Part of a small language model's weights: MLP 576 SwiGLU.
Each number is 500 + 40 x the weight over its row's rms, rounded and kept within 0 to 999. Layers, rows and columns count from 0. Numbers have three digits each. The size before them is the row's rms in percent of the matrix's.

# layer 8 attention query, 224x224, rms 0.0919, rows 101-131, columns 112-223
080:500522503518485506482514509463543552487431498523510527518464508515492534457460464526463485534437480504446483492471525552441507513517471477467534480485470433451514428556456484481493477453541460472536514448553486467489485492528503495512519502524524449470536491479477545483567512470561484516540459541468498471472463536493493511491485577477
089:477464536444457559537565454488535492537499484486496504550505507493491524492411500586445414507542478497517433551453498548461474457502466568568460537468524524498467492449566486470521509489470452441478550447497449482481470492510444461523437440478523506537469460531498475517568527469406531518503474388461487481445598510531523531487497428494
087:454481478508533501504492513525496524451552542565517516508553492504525484453533466487475483498450553500579583512517444488568529538512477547460463466513605564600474506366579516480534515512524456534477442502411511510526475471526525509537480552509475442492473487507560445538497549512505524496487532538554509558484535509472477548515531473506
102:488532522516501527495494472464531525526411553514525520504454490455510540504476526463474502542521493499452449481442479570450477518535529484502509476490456462461541571531539532460464505515484564483540545502515437499536469552473429492511524505507511519468515483524456500500537443466481494508549483499489504520468484527563534524549442506490
083:562507486513527543453560449535537553522472492497418517531450488507512507526441515446418469584458434468558492492421537556425477553521531452521510534530495457509498504473503505493469520433490555465493541460545445466435524482435516461499427527517481543527482546486493496463521469508529536499443573501514583480486518523534576582507485492474
102:503447480495550518522537497493493458465508568516497509578505435489489502491556579445483390527516524486511507535450441427433485522524537493495491454537466506445551540511605588503545529424472550563522463535475521554478467521473533513543492518528491516441509543488556530508514471490520514495527479519551522495535554591510612448539507506516
105:446545459553558449491540538511563503544605533501541517482524454547486465526532480509500540450445488502533474532590481398542510487487488483456511501473485489529476487446489514556497465523474434538471501518533582486488472460522529485493491497431505539560506491445527443461517550519533445486493552435503502493511524499487420435487532512549
114:539495481495476547439524429554525421507515574469492526572522443599507567540466479407471447531508524538524499558452509501437476537416593500495512553513428568539539572457558468506518546479519511503543451584522502490453534517500496523509450558534545518480509513510516481516554462480552563521528476474521522534581501500562529459551420514481
103:490603415505509400491475450460480501538527555444487526502509511501554471521469455487470548472439475523477542472535444529503510515493478522443482492501427531495519512488483486474435410523582524511560504468548542494512540446569485549472551546507549487517541549537508450513531511504558438461516570513501502497473444471527533504575460556521
116:538495556457522598507505508559494446513463539489520497522430526528462590510482548519530475532481506498516523516428546544446452510482530413479510546484472451432538515514553484421461622446508523501572512504488487528433506564427457464509518478489487498418488453486431528502457446530464453449488437569508467449496550559550561490466454504547
127:479474464501463486459534512462518487487567473500498522464524445506557523463495449508412519446486509501509535502571499479520513487416496558513457451545535559557493499495514394494562435569480494465495480509533525512547519452542508526482442538440500509577546491505524455447554510497543506453449535506511536561510515408538417514539468497498
087:476563483490471460506431468490475511489536430497471510485542497524483494543484471585516458479512454517483465485591497482558490459492482478536558519566639495510439469461437530502520538530515466504467520485470529496545507502495479498543475497463442496574566460464475488482440542514470429501522511491477480510526481571444426517524487498512
113:501453588529521512547535514547486424551478500545474487493481549499488513482539566457510479523494519468495462514480524512468513522555495431481550536494505477438510473519467478534493550446467566501489488461529496495396504592373480434519501488495498495446472539459445540531488496576416509518513478539477435496509516533479559465412582495527
093:466518519559547611489472489478418515497462475487546574509437530497449561491534470497513581527548494539525502417505549536504499493494518482502480499507438516505494457529471543471526517439416458579518491512494460421478547565477398521500494485465526457491479476524472567568458507487511486499527525558552482459443390537484488446450458512546
101:470457550451482479530441563474495527490509447505519469494490521514479444409588486524475510430551527503543507478529495488501540500552482575477480447502523560539506470449541495519597480532452504518508491499546502534549497454474524493466566502512463490525423489523515518436509493464555502512482494542525477526522549440464462469494482454514
089:530468522519635556522455474491508483520467521539550534540424538459547460482551513512537555476505507433490476440455533516487461509520534512542535455467480482446480528531539482497538473496481588495560546433523500451439505543423422470469517518504503483456449529478492510488475447525466553497520485516496511530556485581524607455428509455435
110:509415494478478532507483451523538467468542490459515524423457517537565567544498470541462511476455522484488472522503542546489459548539528554535509525543465518454561561491458464466561459557511496418506464476493417487450543447532456495469523466471453520523543509483510486384542423471522508458448488543490519455466529467548441526523433475499
114:447466478472448457502492419599521427537535478484442514573538533472471520565428487513521418501509572403518464555541411493514436515560482484484529514495520501492470533505456487527439464491548559501481545501543487480495506486444518545505496546500506514519459580468483495486521561479501534511563513463486440479476488527505493456534500532488
100:484513501491504525511551502508519495569451546534541541482476565504528547464410458445430452545458503488436503526526574538482520509519516471454521561463476512471464487531412542480472589464547553509567536479473507501500491480559424516519438459411513539443539450526483494469554567508518473529482527515436476498513491532519515556506564468527
114:501506446476451449506540532499534499442456542514475551497506515463471506530469501494427531519438477501480526502501487482485449460496525511520552535464470501483475458468484474454483552450489473507467577442523545410526494501566492444528488460406468515546505458556482512514475505497534518534548457502512526493444510533535483550519495472470
107:546558587458527500547510559517485471506542512492437493466529563465466553522464536545587561558508451519445507511512507532498459426544440489514506483429560448465473503488513491476397557495513522527444498443490473507444500465498517493506569459502491486485516510512463543550507399476549372473498531537553455426446527541494507510545497460540
102:490477506475510479495458433445485540526547519525485504534439530472480471409451523500490504536542509487508496426531542448591534499529491419548528422542572534507581466481439496535450476448500474564478511470498498516525485562468492458437444451504498448539495528505558506491483525512523540552530529507587517540547474455471551500528542493537
107:490547578416514466489556482525494486509534571479517421544460542514427550470425518469521516525514446486490528523438500521560518513475511537492487522472487503492463488455564600471450542496468529545464524516474500567476496508536449484517452526468564507424523483586532518518507509475439490497503517521448523460483503531480536462452531484488
117:519560514519461520556483466524526478513475492471460464537533453457541484502507527505514526444461552480457395598525441489467472540501515527486511488531530459503560501527486496455533459487564549473486490523515504531462493493416554556541543528545549464505490550424506495464538491485503511514525524433499473503588573488526463506531496453469
109:455567534515514468480481497429446539504456481513523468493494497477493470483438460505519551498500525439589520432500557479547469489526480450517447537534491471520495478505463457477407509520518593529462566479508467520498526489550486494450487474479477461532497465498508511486492562476583465448503569558502494533467563464523535577472491488546
100:478532461478495476526423516445452533479544516522557525519439471509509450463551467479479541498543539475534515416520525504519535465506491528538474420521435599553472526443511472535484461481448451557533501477492499518527470490515516512427501499566478455561427556534587510498473545488567513521525520492587562582505468494462537507492491499503
101:500549461543564549458428490502487521403548488443441584464430503462530507534506458556543479514495499421454423436458484547515453546503506503541501484447491527506550449514429488572524516460470483483538470493423448468520539462532462535472497435513524470542517457540562500543475525480500573504462434508504534507459451528424475534486528508557
095:551563459536508482501535457473549520501505522488451535526485563524466538555429470508512511517521472443529443493570515514466450510500476454554501549485416469462583444615399484511472518475513545488554540463494433477454557495521404470490548515511484427526528533484465530486511531455509461434522548568474466443491472497524512505512465549545
082:477476547530476602462528486547494533472549487445447518439501480481469485587503473509542542553428528500566542442510460510471533512421492408490485464575578512525537552503522509470483462514549461483524468547485501474469512523528467528529489523438457539501529428505579451519549483572575525520457465563439518480506464517560448399569422537523
091:407470552525483501475412508473559527459551497510437499512599490468514449542513499551484494511448557464543462503602461449522606515463521466482519493525589497549478498421541512534486505496565471519481478468473508498473527511499564487540492530538463574530456492504561442487502459539532558479485392485485532538460543519503432486504491500495
103:426507513547519486469511567482443525508495528527529506440521439449552451505549520492527536469457517594490538538466514417562566560466512529526521476545546512478438503430556522472506530524455423545455496520530583512586468510530537508497444539524578572526507575533588454499453493524546552525441449449518523526491522492511533463485528479503
# layer 8 attention key, 224x224, rms 0.0914, rows 101-130, columns 112-223
087:504579466504448525494583488491495466526431503516541502472490498470532529533466521498546488511437465474478426538488463577508447497600459428530486506431507468475509509569474533468468485441513515489529546415546524533461531484483494433447489514540504421468524541496486549546470540527528450540525529555477468430493462458483526513480542552507
091:451389441442480504477582510491536416538521506486513493547442505519478571462437547430475463525555519569511512528487447541545540481564538540551536550503494521463550542443529527497492480495524399419524500506519461504470406487561505457492488498447471537492471504474536468461563517505431550438489445478481538488493504502584477543517517395568
091:507468494471558513501435521546502420441581476519459485577540426556470502535543512502499546484549528550476504533466518484517443513473529550481472489508581525532469530472507524490545529530567464438536497485500506506502432493513538523505477459465494526512440490486521461468510475482534582516489489527482523509563595489483463489463486425459
089:536545497514413505530505489449533474501506572509536521498424574411488483527424503464532480496445533487422496487469497501474444610556560470567514517513477416501539486506469477470419375502513515550470512492500412442459510544517499441476490563495498490483516543545497539535534489468460513492563537438548543452477466560503595519566449546479
074:541444474496520494455476428498477512531480550458483505513475495578510506499534501409463500474521498540419472484396466521441522505604529539540513493534483493499518513460506499507463414558476571473502465540526450505466518524487431471565474495537522435454412472484589525479559523501487547455446481469508486484514524470502548508513571532552
082:528476461485504442518499460464457493476533491524503514539513499542505469434514461481508445483492487450515505524426517525448452549560611553581496453519448535470506553449553500526512456526451533451521468537543472526526450518485445554509490458521539516445428451465513457461562440510517523493540381442551520518593548527470525465529513441410
094:410495464472529457510537514515486507541506499541543510488541479562465500507523484509508516477471454493564533517540495474541569486451385470417482476515497566535523542537517533520524533488440388498544477515515643528568496460454520527547531457570487494491484504474516454463417604590555449544533474469476478520488541509513387557441523501534
086:507512530461447514459449504496464437520525559516498541476537504607472482488504499445543492491468489461445513464400502506519508500425624509484514529544494531468567583518540515534503523484473507540472484569526533494486513492483472511531514527497487471489414475491556462490583472415513568484520395452517488548591446538481513441450521427459
107:499527492450483488561470521551474507568497521496516492478570535476437504561485526503541503510488491504456527490522482459509527463517385475437537538500488491509487493573465542462407561467376460530512476506524538537515536435493487503539528499571522457496512517461464506431451548584561401500517462506518474420508515578494506469470456525528
075:554468431508496485460498475520447433411490517497494548497551495542457482466528461472520469534491526525464526439413505533514491542493573529507496507553436506467525510464495480530510540487487512406494458441499417441476413481517418482465513470486483535529432393560540510528571447500514563488423428485529553498478535522520481469513502434502
082:403501493474521516495533558518525526480484490482492500476520467501519473439549509545415556479446478493500540468583496525511517476447422486497525469476602586541497490522523461540551592519526442532579477514483651504504469509496556480501475432509492465586467488498542466486383542522534507515483498482504436516499534476470444553425528495512
097:508534507519508382483560528502532458450475478496500483507563513404542482517451503451498453503513488514498451547562474538568526543494507454520506441487550551487460457444484489434461486505494529505516526557470469525511520519539520552543469518503491528505557574562450448463527488510501429550440600456525476448393501485423567570504463529544
113:538526488496490480516455475540442479501459501522460506577498519513484487565499494532484446532464515530460489524438512536516475491509567516601478549503476504511502600527494480513502491443533528526419496480458379407478477574521479489508484461504490477476478418527518635562503464426471556552542490485491468519565501519529489430519517457470
103:513493537550532476551538537488427514484501467541503487489413554477497452446497428514487496449548510476535546494486512486461554525440548499491498485482445486537536478477502501561493443487497537554456464470498447479554531474569433446497560465501563476456453464556507564520567539458440543460487539511508521478465451505460527530463530511459
125:479475453482582534486477507488519555407479406522506497478445433519497481455531509504419477469526508447508524467547530532488517461462495529497560443566506547561484522480506505551572512506495389544570489534510543491572478440481549496528489450454503445565466477445542444494487526498532525496450462564500493537509531473515408538464573515494
128:503477503509532421448456509473439551498535522499541521499491542451483486495495480528557544484547502494455525423478545455468567460541514479533481453514503555467469486510483484522480496440460548554485507474532470443496473523493433500454511470500525457449467435542564524511443532508451544451518520546541495486449491480486526488402534498473
111:465476475456587499504417575445460508403506469438445499533483489481485518458521468508418475455480532473492538434540531537528467508445493567478555446623541535434473503475523474487497485500433505532458548498529527516527497497495514477505522514422462457542504468542517463464448471455555499527449406455517512492437531462500521496529520509518
110:515447521443540544593508466545482412614494505515416482536549581441508500531551541597543497493478561502467480555524498504480517512548491513482510562466513432464501503553523507466489490485497515486550545480535459538465500471471493530489483526522499570453482513435459512443474516500507505495535457445462473504557572575535517418504430419509
112:493587543481438466557521433506564539488464557506485506560456542489486527576479487410485542499481543457541517537438532557541491511530565485490541584425435480498476548565499541437508434469542522593425583536465451487488532545583466487540520541459508594467498491541471509519460546527530447612564530512419471503563506518495533492560482510494
096:541530537488508488481488479508524446526455485487489551470557513552465542565485563475514493476449447523489503556463470491539412550530541536504446501475472473511422450535522551475443437482509562435450498465498482461468506549550521453536511546511482543542447461566484502573522494490471468577529464479510436398442487470495482521497483423501
097:510473541533523531489443442503511464478462460470445510544474558507465431489483527498470551509486518492435529476510479564500434529571495480423531495545459505453446490452460502493486540518474502481485487377455511507434455592517484534508502553538517531521457461506487500601449444519486517460466470540503446493513507512502525570454475414493
103:475473458579449457495550508510524558516545495533516486488472446533451543476483519541396533537619547453587506440502476486457520488477534473530491462480456512509501523503550523537475512490521512592497482489564518452570503502500468516464501559500497419447523437495557535508468589437484497487554515543537553533476458478481457514436480508495
086:576512512509469496430559434522506460534567491556498515562468436524475501578477467432527443522511521481474537545430511540542505544477538455451521533521474444608535488512485496493466470486542500449482515569477467595490476478540478491461463574499561561425527509509507464567525599516522526502506461467497560528573478512544514527496469504564
114:500493547522521508495492565541515440507478502436477440500494513502535507464492526528575529462458509572466473527485472470494477507516510588510531485535587512475533455508542487477509523462473509508565542523494484476460493525402544536464578485541560493547447500475518506529509386540512584544528471459489496490554541510501539449486507411525
109:479452482590586474509509504485516455510424494485504491495539523491507497448498502503436521504527495521525437534500504499578523440522487351463487508532473490517530427495456464472490482485568574448520519352525584475482481478531498517502495520500503498531500513451505506529476572570524450490573567528465513557498495510589561556492512507455
131:419506460542505444489486537450517544452546474510602535467458446532535491453479499524460510467611481459520517446494523466456543456478469532508459457498447520548486432476509522529520493506481498577582468457557538468587536457538462490503528486496481462484481506524534466541485535450503480466501523523521513445428446490434495548459515539453
100:502600516524480555543492533491527551478477454464537506465568521469610513467556457458458550515568512402554481493479534494507548527519498514490487519467483564404505492508440514547534569446519539499545540393469508493590520491477452534530526485436520413460529486531484497516515521463480429517474492532470421503413462480516468503481588500508
100:517484479544538477488484452478518537545493544416503557465502565450510537499433488559527504561502467464480428466500540497483482446536515463524421570469424527474526442502395463525454511478472488502494528449527439467452517506462431489464475437495450495481485453523458560460419507500521509502576452555533454494507401550510546505546451557482
083:545568504452499580558577497544449460544511476464504454483514557525468580519470514495540500536549473534424490466454553528518454459539523503491453493491487468493463456469434460509507564459423542504478493513538487519453524480498490424470461486546436580506498467483510575497502460454514506509492583529576459389529458545444478571532514493489
083:503542455524472460497504502545477494473423473451562433603508495560454476439554479479541482518477519509538458518474463502492491500523561593558507467487501487572513541500497505525534540491455433549453487511422559513480533484512588510475479539550463415526459460473482522523508470535451473506498525462461501453540569475393587438553573484502
# layer 8 attention value, 224x224, rms 0.0878, rows 96-127, columns 112-223
078:502429522571465501439590480515545481373436507514588525566484525489489535463484492499541450531486466542507482518484502466473460460439546481490519478512507503469480513539459488545502547516493564433488507539522509497461536517421557475488442514448475503524531474527505468489529489610490561495493469498472513513513570483484462490525501584464
098:521488506537493536502553494430535519448442501512485497512539463518515495459525455519489415476446550501560593520510503432503484533457524499517469470526537537483452567452547540522609451513482495434499449508425507518555479468506534538597455500471491493510449474515511463485550467494463517455451492483494516571480519502450497527560586469453
087:520448473499448550499406394492541491551548525500548475505495449473459528482543561459448454470538555514510425498516543475492559543503488514532521575524525454435552415505503513505583482507535557479525453474480512513423475481552479506456471425493475580464531475555491488518499467502525421478457549468502540452519521598517511565469483429511
082:503564472499577544564475544465483583483459547501402459516504439496447438458609557487535525507477498512473495435473413517512557546510490484528528485492439505576484462508485490474481438446477489521584433527411493479494521503464516492454442470562500502519516485501460511510493514530482469470523440497526498536484501561552462459491431524547
082:406521500485411502532443462511526530443456470520504497498463483504492516399504486488523509484541519521500465515513451494478467475467505542495582448474493551506406422515523457530537456494544517535475515473580548519532500518491517526447509492495477488480557480537543509508570503543482550521465523484441576527564525412551544499544495495514
070:493573493461504475508516505432534412511467501523438511479492538542453517498514534494530560579441498511499462511555516466491483439482498486483492518425477520511534490507516477580514527475522503505438531492424504552465513485537507544499556465549493445521481458448549498491528544559506520509563500434440598465487405525522517437478601531522
077:513459513564455532536482495519518497528544500529514494520512491492512562585465503470472475480572534461494470576544517490526497520562462491498495561469486524380474507441498516519517509506502453508460486476446423471420465489540465465573487460440482490520609496558552509499521496477440444517417506489504393461498507495528540532567506514420
081:488404470502566567524480470524459521549552503548540543533493457511538448478578498475484560454538509530420525440463504474419552531497507488480548455499534525468497543484486518509525522473514427578512551556481533511458477476529464444465451485483530534505485445507579521559518551447503583517408508493580480486513480514533561435450512574551
076:470552487542493557490500447472534511433574579524487539501516442489515496543547409488515515498488463381493474398462476526518550536468477512539549449521487505496549534522433480470548449482485451516509474512425491536495485493427484483492497558528516507439519507531581447506549460505478505493454571506603554465539515559508463478525459467454
082:472530452487490458517408523487457493466555468486498522517434502472491571511498566516519558482511492573504543436498509460450486525514472481463470504560478485521490540544453499434406467531537479532594425478528492499505528459533509470553527519554516511486491503455506452489492594545518478486533535535555511476526515532519539407435481604516
075:497536513400544496479506497508488472496488486544529557542502557554479446514495436511571501484517534483549475471545404471503489498500544474493591571468487526447432577510507422573519462492424569467501513460560549514544490502477552474506552491490468427501490507474546487492441470551498571465534532525467512513450482401442501518518524589498
082:508561526561510501525495526475491479495422496497543496536570522526508542487546436518468493483423508450524539441494529457491475509546521489481443466427529506539503527446470565520475529464516561476487577522565518462400473505513515560522496544476486524458480501464465527547524559427451552517499525485455564534516508481454472503511574488449
079:496432477432517555540523480497456577545473523534492501492451474499454496518521494459511395460509524539561478457516495574423555511437506479507511519505499475485594586474535442558517526436513460508540477533413477485476448492527464438469529481517569516493458506517561473489466536536509483467502471488486413505452507549487516467501550455544
078:467494538496435483408488460565487452559569476579537488519466483486520440462465490506434519529471422587524503521548448498402461509477470496473487505442551509538438461506525536495493539535414434491495479495598511545512529528537558511502520459542552550476381466493465510494475530473457496470579469439480452468487483462518484555464497541483
078:468583521488518519478475576429485467508568459570483544490461499528503536576491543478512482528490570541524481549520513574504431447501484509530483528488537490495527486533520489537479513569461507482455426483595471563513529492526565514482533526531418499469506536452499495475515561509507454500497552444562493528556574476612478483445474514511
080:519526530483449525505536457480544568530473515564498483453548520518448527502530514446489549517477467391478423528493495469465602498480495503459421510560546453530563537553479507424514541453555557434545594509407487483485515497461495511455477488465498499497494508529473473426516513549498531555507449508448500518532503538491488484478499540433
079:559540516521504542535429543494458454529540477544582451595475488474518489555606438464498501478515531495449472452551518526448498595511490468488479522495475484473449519425494530546404542479457476537469440490575494541484482502472497497505528559585534482437567538446524513537508558411467465513495538531519463452475487540498434511431481501513
079:487574547550525547477479451441518479525468476476448500496483453477456567547530463419515508541501472488567544488524507485504508492486480515540504515474474524493535444506569572493497469558514518518507522473557466510521455509440501400515531492587491405466511486443545513534458492444450462527527467507503574523575537471396548455498535525484
079:531508490503526465453540454540544508485459436562453483419472481543489592517517541442537466493503531480486516445438547549501553509506547515584481509509540468538456434509507601534447527509544515485495469536541496509469528489496545503553494492520459445508391524523516485501448590543446580546486500493562442452500489525495462488432485503539
076:491487506583562480501512416436537551508392439467496481493476478489489482435488453552519469502457527487499506500513514502481443585522533530600483453549490457463494445458462459388549403497466623439473468467515488487572452457518486460492448585515478534588462484477494491543547451476529533470471465503474476505537539421425512485534428493493
078:513497506532497506476501522583512510470510470506481506522488474517488515520458544520492450468434504380531488487500478534513506540484482454435540469511504467521369454489472479455464577482549535548489470465479490487485469566449543433475525518453528484496448471487445520549487495477484497541486479504470498509522519439540443502510464448638
073:473506473456562572455484502590488475512521433512539493487537516579485521474564508469522473533533516525472452474493468531446447517517505535457532530494556548492440447490534529554442528505553523465482385514531494503509542523440547517498521455520553456479449501472522505484458607462529528439562479469504486501542507514487527531450446510459
083:488540481465519516534478482520509479549493520561494534439458528487511400489550504583524534476486505480428442475532427552469469501542494538475575430472472531525486449506488544454482449492467491551488489492549506528523534471530482452456465465479497494525416484590495509469474494484522513444549509517480451523460383477493521459529509469515
084:452478536505453508540497573466456374474477517433533498501366465490537520432505450433463538466480496548502513474472511449459501512481509499572530528513471551475565470493437450524552569531501483482457538540572477452461475559469491513522477531573487482521555482494558518476600509433499515435521469552524513541536446463557451525507440543452
084:544568542507466458508498502456423508459544528492497490439437474574518527587481506479509514434511533448463521471537447473496438514539509543542492464517454508488508507545450371383569527491483535541485486535545509458514512495392519471534529547439442461527521523518454510420521486521498528529510482517569426468500566458559515520498417480505
083:460512513457478534467473462447530534473514537490517443485549443511533439519577504506487568532518501498554522438511510565529571491499464535441513534523506497498544415484475568480516559498558379556513504510532513520489478473508492470438516486488524569529497507507543509500465488501518571542442520473451588446504495489536523580509480526550
083:461513530510509554538562533563467506497481453499493476414480511527514568553479406518441433480518491411493524466511451508420468460531494491455551458588485508421535536503472484471463528537520479388495438508547489556501469553445513482566517495447494467478476503540460499445542550525478560545447488518556462524457491505518499527491546464420
077:502530503436488492495453496535463422544517495545481492501477529519480574529569541434450521476561533517472497529431512510507440521512496494455473508577524520462545417515476598492461521543515550478495475523613523509478566523399556525482483527460442481497473571485501504425526553528549501471528542516504491477544515438600486488470442539509
075:502521486487511440483487491506431535509524525634451471495486520466486517432588478416585524513514512574537472437485444555561473452473505546491520483477414453485538458528525532440485491502524514512473444506505517533549505541515556481519467513489449502551465497483512500491471499524538566439557489458528474488504438478554455499490457533557
073:524553449437489550510432504578541544481538507484519466553448506501454486538606504493531550504520513442503431451514482545550534447506565501488514507482507473541567456514529494455541493430515491514552453541433515489504465481544453494508454474506554522525463512556510438467467470527479539555526475512456499615464486539523490541529504483513
081:489492457463488574505510492490515442497461492522450512547497535507480475510523517414521476539476481483522553436502524605548531460513515470387533506508479518483478532484528448583475542491474484489531444526490485499559475523491475428557530468542476448529459495517541444526366457580522497410444473502478459582449437426551505540505540486477
077:445549497486504437442510541490505518472570485500533538542520521540505505549570434511494565569499484456518480516481555539507503448499493482455413506462549544465529602516472537542416457503432471504449540498504483537511552490482525498491480535509525467460556521457479488482439558434517463471525577472485547483489471510507496478456495575507
# layer 8 attention output (transposed), 224x224, rms 0.0863, rows 96-127, columns 112-223
083:499498538450498536545468523475460491531464483488481506531452471514487563506474503434442543569524468467496592479474483506537510548505484473526476469507506512499560511486524514472440442501505477501530490474443463465543425483543423499470515543472469487498495519527481503549506458428487470486426526566547478541506435558555550498515502457525
078:537459438425456473456546505529537482459570506501528529569522487534471497544406442496482504548496519492571505505478482520523495536430509512502573534529497547544537500498524409506461497566505462475515537557516486482506485499600490554485467528489520507537553480578500450473527484439518540491436474465508553541469502519538521516564440487516
087:485563536492564497449512564535497495484569532509436489510516554514541431451481488548546565531459475478518562435482477543491509474474501504476497441495510501528488520526534438463465508482481474537436524557514418543522504496475619473496530553543546494497443474450551516538518483473532550528524430487558487499462561445493559468492440500469
092:504507560505430471471496477530501486542518408556535458499531565556534492507449521472501483467475516507550423561580534496489485463550485467517522552524540510477474460538491525500428554455558519506444515499606533567512546535456566468551546508539490444487512559432448485488472521564464519512577527488449469452517497453467534459512540567506
075:535504520522583469484561494552533533514554540443504527469540490521548516537504439542461462503428478477509532507515460527511493486442489429498477534524533497570497558400497471458465513570451531504524418552432455525512461425483503540541430521516528541467425549573467467409453466428553512511502508519555464531467592556459503537465471465452
073:538481503499481572490420509546497513526492493481523475517470502478518524516525499506510469421524513512572462476433460507483516488522479539563556493557516467501491522534484470381490411481546478500552502502517465469545472457450476526498504523447515528493567510502418476464435523519487459462445509549533411522531541511471407504521402522511
079:474515496452500478510521530494462531446474493492440479496519511526438461510553536545555573520415470478462560391423457530489558467521555556529494434503533525539526526530496498466484459418484575449474546513575544461503551413474561498478514565527489487505505485556440522523521513464513546413524491480515589532476469491558460452453516504545
083:538568523473502474493455488480509499550502533453510521480511569428528461531459505552456465517516507477550523475605496453539542469470440588509487586530432497557455514466473506533445486555551551499517391444549440593494519581464549531480479475558553421543496525495461490479466496507503445471551544478521494469460537474501439558518427432476
086:521459520468446490519532535536516503525558423459490486518486595486489549511459512477527571550515544562537525555594498530457501456566460476476459527442548532535463431508457433553439541585509513534483509454562510459487523513519554480520503490544549540498401548466438495516533530476501514459545477492473495483504495546537515477466512496597
082:463566528530559521510501436442518528537554484513536508458532522534546424516573493479515539434534547501495485470614451493537548526525444505498572474499505484482559422545454495514513573542536494551455455501536541497519487497409535480444544513474513488469493547485493551493483511547535497568507542456515457455442473472453466566511534483531
082:476480519578475474514522556445535583480487558453537476490514432423532497465554519532428491505469529522526510515460563493493457524441421539489465511529604505523514481470520530516510520534503474544505502551441539483441511518553378521540412542502508527494490521538464510479468534463455423503448574509450401554462586522520477525501481460522
085:477427464435462478517489471489493495508463434455437495524497474448463509555434523514494508532513497487499484506487485453535480449443489566541539535545490496434533509473528457486556485590401453484534488477487483514553441455547434510476473483450536492541549497562529503463490471531532481484409454541518464544487456539598482577509547498464
086:527515520509466416510460559537496545469540457476475446534570534526478434537543518489486597498475483485522528499532517484534497546557461527496494495462543527540373539511479472514419487482458498511422500494541511531452582555513602490499514491577484485508525474481419516519480542512493480496500500471539525480519546424536524503458399461491
089:506560492594534512486521511471498498472412586530540532430521494542534534509524509489483516437486500451472479392524518508566510496513451564516510447487470537507508519535584515447542473479552513480548476533412497499493464508449367514505468503453437428540560488534513465487504496461501482489451516542520527480431481532507451544456517440499
080:514525449524544519536518522506526474443532529471543459485429464463528465411553463519457478438535479497465510461517455483438485546519511525487538440505493500495530441512553477468558479536498462572545538506415528432515425508449423523523554539483522509426476494497517489538479410458495491479504444532510496461455462542386530509467512530533
088:468507472476538504489433511470504401515540432458504536527448513546494509523436497527533449501537465521549522525465553549554464498513535411496492532478499457506486498512453484544441510495522536504456490420574493473524474420531570463570454482487467529574517481452453538582467517514516451487455607540453498487536444456499460501540502482496
087:443510499531516475526497525495491539471458477472506475460518526466486430496518570513511539459415509486546531436560443497524479429549456576492523436519510546474524439569488519479553489524471458532547518536503549446484501482446521506423546503467457494510469549525469485445456494590471510458519488468496465512502476469504489432487539494501
083:518474444453500447498509576527498493468523485489479457529480549489519536532499538526532517484496548478395502530526486558425494498444439571505544456478535477512505497479506419475482480588482470545549503499518450468446450499557503587503499486407547573502474518538560510496585489476492565509486515471528431468457461578580433538474443512520
088:504478510477515500478438507467466541499557511528506541546554535461553418497504524528422477495554418466417578483610468488523473454462480441478514440527459571492537569458501458441524473490461501543506575497481569549537441531578391474457487476428482542453556528516526517516536516454568454447472474569499529522469487517458507545500488539502
074:516406488431498507474518524519515427582586611464511516538580485534532534508443540443535470535534527543506472548452512495472493455455541466422569548430487499471507558521532523487460553603511447506530528552525477475463515571534507571511504455468579513431529461507483508509484526504488493495484453467512513499476504508521560494546507498458
084:455505527557494444514448384431480505550439533498534443497557435517536433468529548484457498445564494509483569407552520474511535492458478452500486538497431512472503495461544574512529538505464486453484473567541566549466497481486432572496452475540486496471507510461545442501495488535543546474479560499472471513488525524558571509477579544438
080:499533493543473460529499520425490514489486610532559492448451452466542502500481536484443517417490470477491536510551526549486486458452433539528507428460457502470517471510560501444555502472455458550559560506475537516523408487533336521498489526476479537456538509546508491481521419468461457510478547534546465520432547522469492528463539476536
088:490564540569449525421450482548489501529462542497483452434541495487507581541437468500498503456466507523508415571484483490461482551484439535499518614479525446502435498545528522471465551499549484500472499511514491487520505491489477521570474503527479500504550472513517449480520517463516454561509538472442475440501598554505430517534482521504
089:582481442490523502475543535529552481452513398525486446547614546498415531590471459518475520570445497421498469546527507536516471484527534543494520504488500473513533511495532523464483395490482492526526510419473482463493535473587549506500558464395545545485448540479449516492496455562487531467478468434442549467493472543450525441557547447439
091:508497523563514512525501411496534482582474460497551533491562499442517416521514516489436461543540474513466531467503538499474563497429500471497538514428491483508450434476446589561460473493547477540527517458526500487540550474556427490462527477493556535403506482461504466578480566505501513499493560498442550537513490487470532498539571548548
088:546489446523563445529521482504505513526498501507479555545506585412504477485509487465506502420482513509471441494521478463431461488499451428436438527536549519519410497513429490542487525521532607441450423412493502477486560506460552453535515473555518477462440522499526475461481559527502469481522499493536479454557539476506501490495480528458
091:495503490579484440450511509440472540511486490494473481457538506525506513498517606457484592472497476524466547473474524530581594508547472608501459497438543493474406457491507571479503460482481487582511506423504559471525524416505458498499492463483501523488498492532470480522443494461572474478516573534415509537521445516489487571428535526557
075:480495562557554516493455458377474510468505505497584523413480484456557406492488488514506500449490448455439541489523517502543498510543469547481493433462497456460485486495491537470512519436473476591500543410480489488547484378541436494509529482436495520485480487496504514544417516510512456547497527544484523486509462476461500521480578530485
081:477505525537435536498495469498505490503474448508501487467532498545526513553496517482446492486490479494445501627534478521478478484508511464514486464532579532557453491497479539449389452454451551494501475474545499504489497395513372477474536443535481539454579570539501485483531542487479434515488517514455543505503525487441480436531526534494
083:492500586511497419483512502528496535523513445561426456482572533495470479483490548510437471480530491559522501601523480517490514518509457405486508521534520551544456550512453465544416498484475555495405502481546563541455578488520669441508502518526471511509512542484473577527516557497483476465520538441494505423521589438459528446484478525504
074:494484536483515397577461540501482536469419486495530425496495479488490517427559518508475563419464557464554456531452485489482491507542443498430473577479522500499466494479470592408485453473478576490459545458473592539422525477441531512468501501509460519519475505468438584490494535556493471521477571464426460487522542523497469421451490505450
080:450496460507481530558487541455491491545482477489505458458385466450465548440487516521558501442520465576488435532539413473492457541547529603513506451517507432509535415557515512518605493533524498524541442453442545414462416492478499487539550512518490497543515545492477515500559457525484495496494519541503423476492429535467432463466555476524